Weights of a small transformer language model: 10 layers.
Each number is 128 + 24 x the weight over its row's rms, rounded and kept within 0 to 255. Layers, rows and columns count from 0. Numbers have three digits each. The size before them is the row's rms in percent of the matrix's.

# q: layer 6 attention query, 512x512, rms 0.177, rows 210-220, columns 384-511
# k: layer 6 attention key, 512x512, rms 0.181, rows 210-219, columns 384-511
q210 095:106145123150151140132107148146139134119118140164120155091127132144119194163119106152146103154143101157130152115122143153159096132152130101125153124151153134133112151109130123113116132123135168133107118103099145115106123128104131088146097125149097144092092121083152132145166113148118125138144108152137150142112153163101126136137174153158121138133141151097157139126118133124145156170160
k210 101:100145154129123060129153109212124146149118127154096143148119169109124121111118119127132135151161122132127116131126102076113140139097105129155128167129135100089104094172099101115131103140112145137147112151104070133144107131102126154167117130135121110130150163131117127155166149142148162098153089111142131117175133113150138095160111096137130155126101105102104129123107138133169065104135
q211 094:119112132135059128092174111174140128134145074124110125124143171114133101129127158176147170161136116139159133107145115133133121125130098132122122076134153103140116116137158117092095162138097120102125098121187143117112137129106108115147130166099149107114134113117103112118101121117154086129111122165121138142154111142098111101098129160132137178162182127092110113121111103136125112154053
k211 101:120170121172115140120107142135140111120118123118096120172168117132101111116122147139108137145091113143137162111160112151110106072119102116148125158097101127150118132152132112143150134100082120146104136112157121120124119136152127117136092116079132149162114136123125134137112144117130166202144139134127179118113149124129150152142120120150122123137126188146090110130128089112112114111140
q212 104:133158195131121129160193131135121165119097117121143148147169151136100125119136118162104089111105144121114099132114116130153132102170110118139100166093120112133160153098127139114113091121126125112117133164135120146173096121129087149136123104151125103093146124137157139138123117150126123134168089155135120148094147109061104128112129155136086129167139128140153155145132074116098137140112
k212 097:139121154151105150160114156114094134179155128134066123136149167133113104108121114129117152132145163137104135124142100119168124135164185135122101140105120156124128129122120131158130108082140140112126084115137135143164113129106161104152136173138126123089200148161132093131147119156130129163096181123127090133118160099079086102112137114131115096157112133102108139133125092161167151144103
q213 101:120138083138123129180133114125200144095119157109113116173078135120155138153125125170110103141127150129131180155116081085139153116123109108153146126133106110143141134096111113116134150096178132097144128162114123122147114144192125146114147138156135091159173132103178096111117086116153070157104133145129110133104157179072125133108124096159138100132082155103119086176113106132113129166103
k213 105:159112116138135122118123126063149131116120064124119119129169121110093078105106108154119121139118140132111104119120101131134123116143150116107112129116138153141143153145153118136135116171095152131150109122139110124139123082144139155094105113131126085135080122147139125122113118161186117116151127139089161119104114192102140154119108131110118118128099162131118129113107120111128151124128
q214 089:201111182106114163099168176125110122111132117104120150113114109112149135143150099114111126151078091139100134124141127109151153139108145142145143104125127126129125119092135116129131161165103116091136136088151139116106079136139126080129133110105123141117168145150128109117131109130088120129092116124147136109134118122100146121149125113162140081081139104109091127140152141125137142126147
k214 098:143174093101119157126110095129114146121153153119112120182126114153118157140170131124131137131126123095177145117171159174086182108133180143135120109128103117106057127129124118126118130134137094118146156126110089156137146123130083109140140085072143128145105113091145174122125150104136148142120187140139125130076087142126140105139109156107106139121167201167165092178086096136120096130128
q215 096:074146117112123128149098162124106121087131117100120171121129093144113149103100128102151142152110093105125138090100116114091107120141116155151069128088110138128126124121118129145128103145135151141148167120124110144093114139140146134119107143116140125102109138121157127117111097140163115139127134168091103090142113093131144114088123107115145167114121106078155143116113173137091148126105
k215 101:148133105111103164097095125118110147132136106124185094153143118109136145131116157151132154139134156132136147104133153145158144115108128118127085118148110108133179186164124156116166155154151135158097102130153159187125143136110118127099112130125134150136147118138107155123171153142144132110139113129136170135151130130155117096165201124114115127096121147125124127126162122132131107137114
q216 094:120139153133128117094120086106118131136084150118164078126099125151102083139144128187065118132137129095127103158129120121091136101160120137104145106138093080118082109141139109125090150149133162148089164124103133087131135098135120137129160094122144189123115134123150122137136144133140167117120128149145128148084101156100113136133177150120121157161110121116143139148079136084099104174129
k216 097:128119120169164154101132155150166159112115117138142168137123106146097104136117080116147150110110090165162079134109118147096116109115124113203103113119158157144131142099115162129178091131098089133151126108100095100141140154121087147110094148147121135119171122126089150146103142153159132114129091121131154168140130178123132118142109134101177156140102121155140130137139118143112141137097
q217 094:157081081104139149148113115170163117116131142154151140092139122156112106098137129093100135133148150124110168105117176119105125173119127120116142173129144154110174105117162095150117118126158134136101116110101101182128137132135167103130153096111136126144134130124144162117154113116077141135127110107132149155138085135115156122107113094126142096157127114139105138139128116148147122129150
k217 096:149155166108162149105153115126132148130187157101131140140112111175161086153134172129125075143127088111126127121115117097151123096115125101118144111124122176125121173125129113091138111149127134124134105178166130131148102159092116108149120079103134128135098152142123122138184144135127118171128104161134102111178116149141158118136161146163169109103158125127121132129099173102144109098117
q218 103:171133125089136154125161121149172136158087092158126151098144111122141084127094136125151110086122132130149154075120160128171106131138106095118162104120110132147131104189122122123133160171114127180134136138137067084145148153087129136127133140157127143130089134131129100100138127114120151074139116127127126089170134119162117123129121146154119079106170115125112142135134150087086078108131
k218 107:163174085142115136145112169135138122110137135101092102139122128150123126105113117093147132153142157111119149177142130197138148161122165121116156132092166118104128128164117089084116147109104107099109164139128150119120149141117081119163109069096095138124124133122088117176167103146090136125111117153138132117159152147139101146150139093112134155137138075137127131140094148158159118163122
q219 102:110099170130133127099180144135155122169130147166126151097160126122117097107142125145111130154130130109120128127129083135159117152113135091145135143100154071096177146129099110110116124143100149158129132160138118137146122142150160175129141106131097101149120178119149113144131104144117107141110131141128119157134122174100141104140116155099124142113144135104123141108127113115114154095156
k219 103:107144167093130156138151144108143147150139185119129132179142111112156149119121115105099162137103108068146145145093181081180142137137154133120107143165095129176173113131129115123096143139138098134075124151129143114131109131140114156123176139141121173105117099159160105148124094130117149147134171128136157141155122094081131086134156098124119126135176148120135189182113121136113109147133
q220 101:118151152130133160158109097128185146076148149131146140179099176114104152119158140113089096139101130100152143152082111142104139149110108117135115149129136116130087144094094098136150127112111064127090145159132169079190114121157116136135143122134148134121117124132154096118159118137129120130115183100117097105140147131151123145151163149116136167112110118098151076147139124129116151160108